Weights of a small transformer language model: 20 layers, 123M tokens.
Each number is 500 + 50 x the weight over its row's rms, rounded and kept within 0 to 999. Layers, rows and columns count from 0. Numbers have three digits each. The size before them is the row's rms in percent of the matrix's.

# layer 4 MLP down (transposed), 192x64, rms 0.25, rows 48-97, columns 0-63
100:449470543516490453454465459585523525528568516451496498484414504555432457584503540483493589445496558478449561533417547474545499508491408596425534435412491548548408501622549463477499485506516483
098:507452567439447459455578544530411435431478538548481537548521357452511616479467520533473468482471539484488498529473490505595420494450558437488500573537461481515500434509495486430469489630494525
093:400491489587497533458503460485435538590578566473515515457523580532554436482454516558557494469510525549434518488446566465454472579452553400554459472507415431429527446470467425525553539466546546
114:485520527515484581471578521424528506528471505525499548483514550526556468408499601416558526500427527521526428556432465551476493520529542513468442572551555501507573545496531562599543566469450356
102:557419451546513443442540476499581397496528460417450485475489488476473514532516520488457518526466505480473469634433422475584408485379456530500548466527451531500462504444441392534504457463544524
112:484477575437443405552482543402445538555537391464467590391560490420516419498460508438493524515519507469489502464451499540499459514491438487593548480443577481453464481458497505446478407571514515
103:436552552466531556506476428520370453524484484496497555522455531465432467415447466574502558566466524510587497516520505548439559565491400492461522568545381545500534575583507443492522535472453480
100:486601508647489510425481506502547583497467470487522473500532448468477434454522525504466501633570503507507419477488491432535475443552512525482457492586417435542455559529465569508533449577574545
094:500504524537493517546449527518401545554477518540498574494496487509580461458536563397382535537566454449479543509470526428450491593549535631395521529504496518431565498548525478475542563514534439
093:459585502480482420579610486552471493485435528581538483536552602504502429495500463478429485528519600502499532559473481486457526451368499479460501421472485475432506491510480501477650484478522447
095:472494555589468580522529528516497586472496512405544533448521523509487471455390488483454473443539548427536566397460523531504491457567452486496615517541494502507492429436539347536538508534498540
088:544418500537433493548500478483480488425455410462531469416487512436430433539519531510537528498560483493550429526407534380519583480420418551514573462526526571545536511502451468507567606495508473
109:538454490548604550517513458496466480424437570471451393469488453515490575503417466484451516451458579512467493543572483542488446430500518511576522475373546544482491578547531530498600452469525418
081:476446502532397490481391459499414541507554460472595485521491477522526458499519407512485455475533444468486464506412618441550607481566434485419540478543466549430532493539473519546546518575533457
092:504569467581518402453440496476440522517480454468537575531476469543482435456428567555542529485456481445538439373518430538594448395505535491541509512520444577503440415527517495458459454540540530
092:422537479486557448571443513485529578463514647561532525516514454555529546433425521515548482505643505471605477452524448510491475548529435537499486475509410507522440484547469535586558514462489535
141:489575494525618445465520467500536478488458457410512522605542472546454527450543495458485474491508505518499539439567483564460568519444558386490475542530451552399394469537463514455442480466394537
099:567354444555449524553548456453443552507421541548511488475584544566550499488498560503502498473481525596473489504503508493517507492532504499564561479613420437484462567503601489575468401510528504
094:497477465539522577533494554570474444511477568439453515480534457522455495541465426561486520585472561516513460711497560511524532526547438554475511490506479515446504576423538489513468480488490621
092:521411422574551613557535512529492517518518492460457535486445521491519497516505474446561586515532584556551478493503547510374530452545515425517632393468475512523491522468517519445430457459516427
099:556387497513500498493456578518395518506488570491535408463477471501498531399501504432533534509573538488511400474548525431570444457523452500535441469513537458448564488448543562504545382566544561
134:481556613536537442468509478527496448536417509485369538443520600476519547477596468571473471453506531488547533568561442522481478451525520422511559518551490423513446382492529495566457512531561476
123:505498491474486431507437445505542513442546552468559456591510630431581366490472540506551545441564497493445574582498499468474523489526572523455399502422551519514552498540478424507479510452533474
120:494511419441365411495418483464487537475475576558569429506415482523539467541500496554511523501562522471468493558480545528519531357466451527521466529521584450491534503541455590455522429491426500
086:434522425556499538539560480467495500550514428547526521533524456525446491530412456388440475549511462531465450535561489482513505488605478486503610450523380448454583494440526514524397462545427526
079:506516532544500558502521547580496543537460510514431567441437476423419524422550482518507517517580562525539584493525533481583556460587560529513513445549583416456486579510564525517571502570461596
118:468541481583474469567573461492494481572413514480562427542468481473466373401428452504513535445551487481427452566494481463440559487507506473464505469505477447538415507419454433563434497426566472
088:426465505478519487460453479575511498513517448514489561547501516497391481490457480440518465510452429555510399506442562523331464434468487527461468445524504563496497536432550473558402454447599534
103:514475474487456489464392510432405458600453511454505546516479566522563408407557609460487532520519452477537458465506447500492454520538548490432430503536455444498466567560455497441432410533505431
099:473579509507522564465489512546505560484421467525509542558484414449497438541488454560453455527566570565426522559477531505451581547407568621424522488473419571509464506434423529504522560480540516
107:526455472506383457482569505456500505427477528441557487427496454474447519520452509454461493560450604527475449551488522451491476563490475613479527557557592510490455491600530520478463473658493471
088:370532443501594496506528524540595509464436514520497503450540494537448494499457474536491437488485463517483521472509508462536520533419524530555372521592401482555495494390532569521435602438480474
107:566571506517469596500443463473566530479542556460414442412536459464443496533447493433498553485525517470515494494566512498418502500502464549434617587472501583459460488540406615467473565515529526
107:520503550495543547519429462467405492473509428526563556489467485486578460497422591494430600504565527570492403449505460457570448460469459532537487601539482445433549463463400501551523452447477521
093:435469475505490568533585548564480599501577489393521561478545627554495501448552527420462535482528484519542500567574509455514512502544473500436561474513520571527409472557460542499421512579473561
133:515556532383527598532424499543481450495456507531489489499496387592450578533463538497482557539545535499446407537561494520461525501471546474522446522425540492624468412500505559481485588517484564
092:513499482597565623518465557557512573537466498517497577496494547523432445477468494490543543515533519529557452520350554566529474405489452501441498479496404453523501594527569465515496568496433526
109:404534542528426546514374580479437443446486537485495531475457435486530479564541527407527475585589495567523501565456474515568476518459563597503463424501515553518454578496519499456539452535561465
091:532516522528486569396556484523499500452494557389508529481554550544465460507482439544570558479576550469548487536588479543500530462499449523469598459539482524471455452447657466513510422573518431
107:519519617538476559448533525486506441502409474511457488465508620491469546560562531383432492529456617559556494497478522451478453553619526514518462488496444479500478458442469516380492538503491487
095:536529492514518549492527554542470516460417445481420507510531481548543431484481453591433550478527482537489526418527621443514455493517529462480587509546533596515475547512480516519435495353538375
084:499573475531522455444495488562502479475503507490424500529419450581467555491430467479570406514429454564526552482481476446539508473557356483541492516406524454549542498428586509556619493488543516
116:487524509508508497596476535429478594537543529444462506499469460484487486473572550445453585631448463533457479448411397506616407469492491448520570515543498537421476598474504517467487488512481464
087:607403537480465470475364540555470509545469491501486478597506565447553502574454421504586416419532446497479594545527485556430481531501501499533444513504536487459542397472467446523515530477509508
101:541505480501532540490520537576481513539517481527482483534577455499500613408518472592458500493452431558480499498594550528367500458520472577547530599617484503483540431482441500513457594505551541
094:472520537436528606482558452516624439525491553455509466487425562480505505545531492476497541486537485471500446537510587460596534422498459461554532488510455536464407505498433549479542481406413379
097:508417489539462549495555458554524497399500554549606454356529476497473463485514456468406448503476566489392552445474450450522517474551498551481557427508472493533427517466459570529540424554526500
091:514401485450501418501424503499480514477434491490452484503543505467488498537557504493456614510537516579520579509507547428504466514536513427436396544485554594508560524507499668547465459478577475
095:517530474531521441519418481546488556433393500464570534482535529478465438522554538393522542469428467539450513508465502533483593594423438533508563405630454491473523455539497500576534538491549508
082:500464476560529566477452456601528570451532510476543548469525493493465567456416506511577491551600439558527395468496525505525515433599456481542491423478543517535510557524443599511535495587505600
# layer 4 MLP up, 192x64, rms 0.278, rows 49-98, columns 0-63
100:539471564557565479479379565514625512631548536505490583437524506490402460487512502504548530393509508520525495455459478461590492488477462542465551451510484492513542456467531558534504587523411493
097:478472579350535464498475529490578537487441510531396449637478428460474525450549578488510460551520462492487573552484380516543572484543457570478529522492504526492511489520465502572479476523565465
102:501547536439453505499551496459544456532524513519573521488525508491532529485599583481502465436531542421472521413555536586399439519389509516494385520485543358478461496488472535523534451483471412
088:455578475433471499462564458479523525441468472566523511553528486517462425504432502543519457418460419555469485408577501461412494519523492459534444584517567531470532496627562521406416520466529438
118:503522548472498524476557515525528460514544469480547586446505492440535528505492443686452484402521496579540556465523555512498416568454445463513569475547611538557447484470512522461478449498431438
101:471507450488526555550536542584524453496534484497530454530444556496517510415458461496479498546420529420478512447513447525481456539526507494563548463462429412484549660577430467389486554430458447
102:575528481496504465544535443507539561531501481448550526584491425489561473598565482555385472401449501460496409492438490549509527555477545565524464511427449457561560429501521549397507440525526445
095:474548506422467438512509503447477452581528549532493496470451431483429574483551470568435515447428388483484474456523508547542496516513542540441465584599569614499497446550583573535514427537479492
096:435479585475529502447342497437487454516490495462541494592517401461489520514485468562576494548473502458520511483462484492607558528654445543526555474544488501511433507425509407519504511507497516
102:462501494511467499497327453568514464486576398579446563553481450459449585513509491482585572581482531503448477486475467539503570464396490495525546446531482518516494536502433539530500539597530484
079:461569564455466480485498452471537469471537523600477504560543434493381474457447519479454423572498521501622569411522493470415487484455455486491480468489512483575408541498465477518498502629538567
109:496486544370403476492486406493486458596489542585514505451524503519437521505532505544547542531505456461490435505439529493442560441470516518488432462579507484490554465374452439478564454425584556
095:466547480484503488459437417516471462559503482481544549433512543509488595414577479578465428469425529458469448481592487546397539463401453473450565449548445504471470443483513518451625490525504472
088:573457539339482511556460468444599430494462562472523402471537478487515554514530404478518505550643533502510545568475484475436590501527501453603474468509527475473509497482524483551526524490468501
101:513438458439461471476435434530449446484483456556467486583498482479545492527428469500525460519328423592496413464541565538580444477490475495498393484497425521486457477512505441541478504433570511
117:517419465517503453400464393471598521509450452506483593538494393505445545468467449443521463522451443555522498499443528550471464569497537490523563631523504475458459432460489395538521525507512558
104:495631560515470533507508577580526586519470465481462616483417547574444539482458415517538568476495459541562490546542501547458519416520563426512458464440517499489411513429546568534490525500470471
093:554468498506490495538496468544558438453451483485617485489505447502503487519538651486472405435536477506496440315520461488497561504457504447505490488508576462462604534546499581515485472492491456
099:466502566448488405468480503428483443500494514524544460534569490480459517513481575524447362474465509453476539508499480502594459496543450603438370571569508522454536458522512507566565550563456570
106:504563519563436463547520411521509477526512467543573505516462512481529551551514482470509531404478463489483516565461603555511400603477626471535579464500450511561430530487549472461513503375508435
117:423563554495524427483401465562531476521470447442409560469536439471476604482488490493549552552450540572520595499463439480463527472556493379511557440512490530515421498439462566523462461516574491
114:525480487499500473369408494500451412493522563466490419597503540449485546478520525493541505571509442487483502487524487459486548602462505504417529508359486540537638523422488469558524480505555494
128:458464473480416494524387470487427526468581553553532454535523563450506570506465515442529465527515519436477580503558555526382496544467542421494501463429498441473612524392463516545459449441496529
090:618537532450531567553502491600564478473470517466452609456485447554454580447575478484506494549612496501488449409418499478487512438556524549536459455515513360538511508532513498498522528538524536
086:497499464453483460494454443422506457435581506478580477609553527544571493641474484489489434478425469496458442527438436548421450478456415504497475567489451587525477398509500471488474506454526456
124:556514467505452453570447505547445503482557511498502475503414486497509503489486457488449550466474505452484469487498503427524487506521451443468504431531485503534532541302532563552437509320554442
094:530489528512441517576566544504453507499540517461499443486515560468564524524518507615458525504539528451521654547474485481650506558558519568580481515513525506557550423514503503471530592533407478
111:470532513532423446453536448453492430577517477456545515494529513436493549497469538498555439557565410643529451412517498524493471538514557485524528503532470454540452448328481442507496575511512464
110:590574519557535512497447541456495532515490516530525507528510476590647433513467480586460534468464566509417631511487553474490517447413523486427503518415482527507524532505489515488451584408504437
101:571413532459552513520479576517539515473464388487571420498468392464542587462532558467486574511415512515463498508441482526520536502456495554528442529477518479478441456550653512423460524540447506
100:495519533485549505381464470495482568471478545507538454509467431432487479527490393559568435532513526560530498494429544522527578542522580497495445428453410516420504557424474429543527538427449603
108:497617589495433529511502437470605423475502449494500453433478450581513616480602453525570546488496401443495551429495505516546530494514471499519518548487578520604544530483507509533583492499517496
115:487437513511555494460510476453456526522519460620485463586475503512472510493420547499438521454558506563507487450596402487432415456523475538541505491520479403469524563450449352561445468510501570
088:559438557485508466542505455511560561505446499459546482546438483505521546452444430529472450559476473450532509472524532558516465535548501532516334534578477546435514431541481469504539643461542604
119:445582477443478560561552415526523445396523476488505515539496405573529481525542537523486501428486542449542507488487409523489522453483517569493546421477543445570475469395449472438417447464427415
080:485529492445434429517549484514489379453560465433536493465522488516514516471547509476563395492391542442413515466588490507590542529502507480561460561526563531572492466443400485555493445552574525
116:523537545546607432518540482511511510544519494459508578515482565472522496440500510481501494526456533502483432434514400556574512405498496485511539530523546582431565400592600489371464569484518465
091:522546468435512460534567519572458576478520533587451471445436388526520568499526417397390514502473386475496540524464492488476498517467489514499501517493484546575564509553431533411485475478457600
083:468444473471487442530493439469525486535575395560538499561527374500437477540448504476623428509480422518547473523504467492593514427470470503521446489575535512512503526393518385493519467476528564
102:470480490468439440488440473482546503493528597540534462513450515465445522516524542429567432540496524518592457530535397514497540509480452568504378499481524446441532426480488489538567486631445619
092:577520456580516493514459462497500479534534542534558499502544571478533507569412503573510573438455510556459512509498626491438491471484604512486513408545431477483418489424469470468585567399477440
093:443481486468548409466513484593480396482541518610480448449575488556535510491423499541520424442599500493571555554486528488487635510537519564487455501430477440575536507531509460581517502482534514
094:557551456497514482558500463500478533427444524508565505528337495533594585527458433532538477450498489409487602528488465492514494437494412425473495438465514495523424533515520499422492512550588428
087:537504447512455355505474473522559493490595521514458547557483454473476593474533527486529516505458431459529448457515596523588458473539457551538477520512471437491502398396456442595549472541468570
102:509496519544632463460495459554563561543560479425525510653406536426469512563476487493535594453447517501564433510503506564559495517431468514463477512432515486478435537499486503533567489431432464
098:528463448565507507496513444585457562552483446507532506543445468462472489489483444475516401484472456507552476406468483524570529528547450619517390535374443465451477466376518430504501443517486483
093:498532537488488545504478499417487528581643510597573492557518465588519482471473516488529418474450470513566427511456503564548531500465485663518564426481528498554510475492476429427510511493438469
099:552517498396496470491408559527459584464499399472447521533502539511507428495425525508406487524372416540475468528514558503540532481421511390516498510550451454538526584475554496549556496424479500
078:543532443325488474492523567520543495477461613474491430481466515438578477580523491467478463442465541380465515485473455462479495509438476487468491501514535549543598534478493513507380484534501420
095:528558479570455500484571448532560467486557526534464498557451482550506593476543494494347593486521552453502515559519509390531576481415540544530603506448514447524497562416537501459506445534479477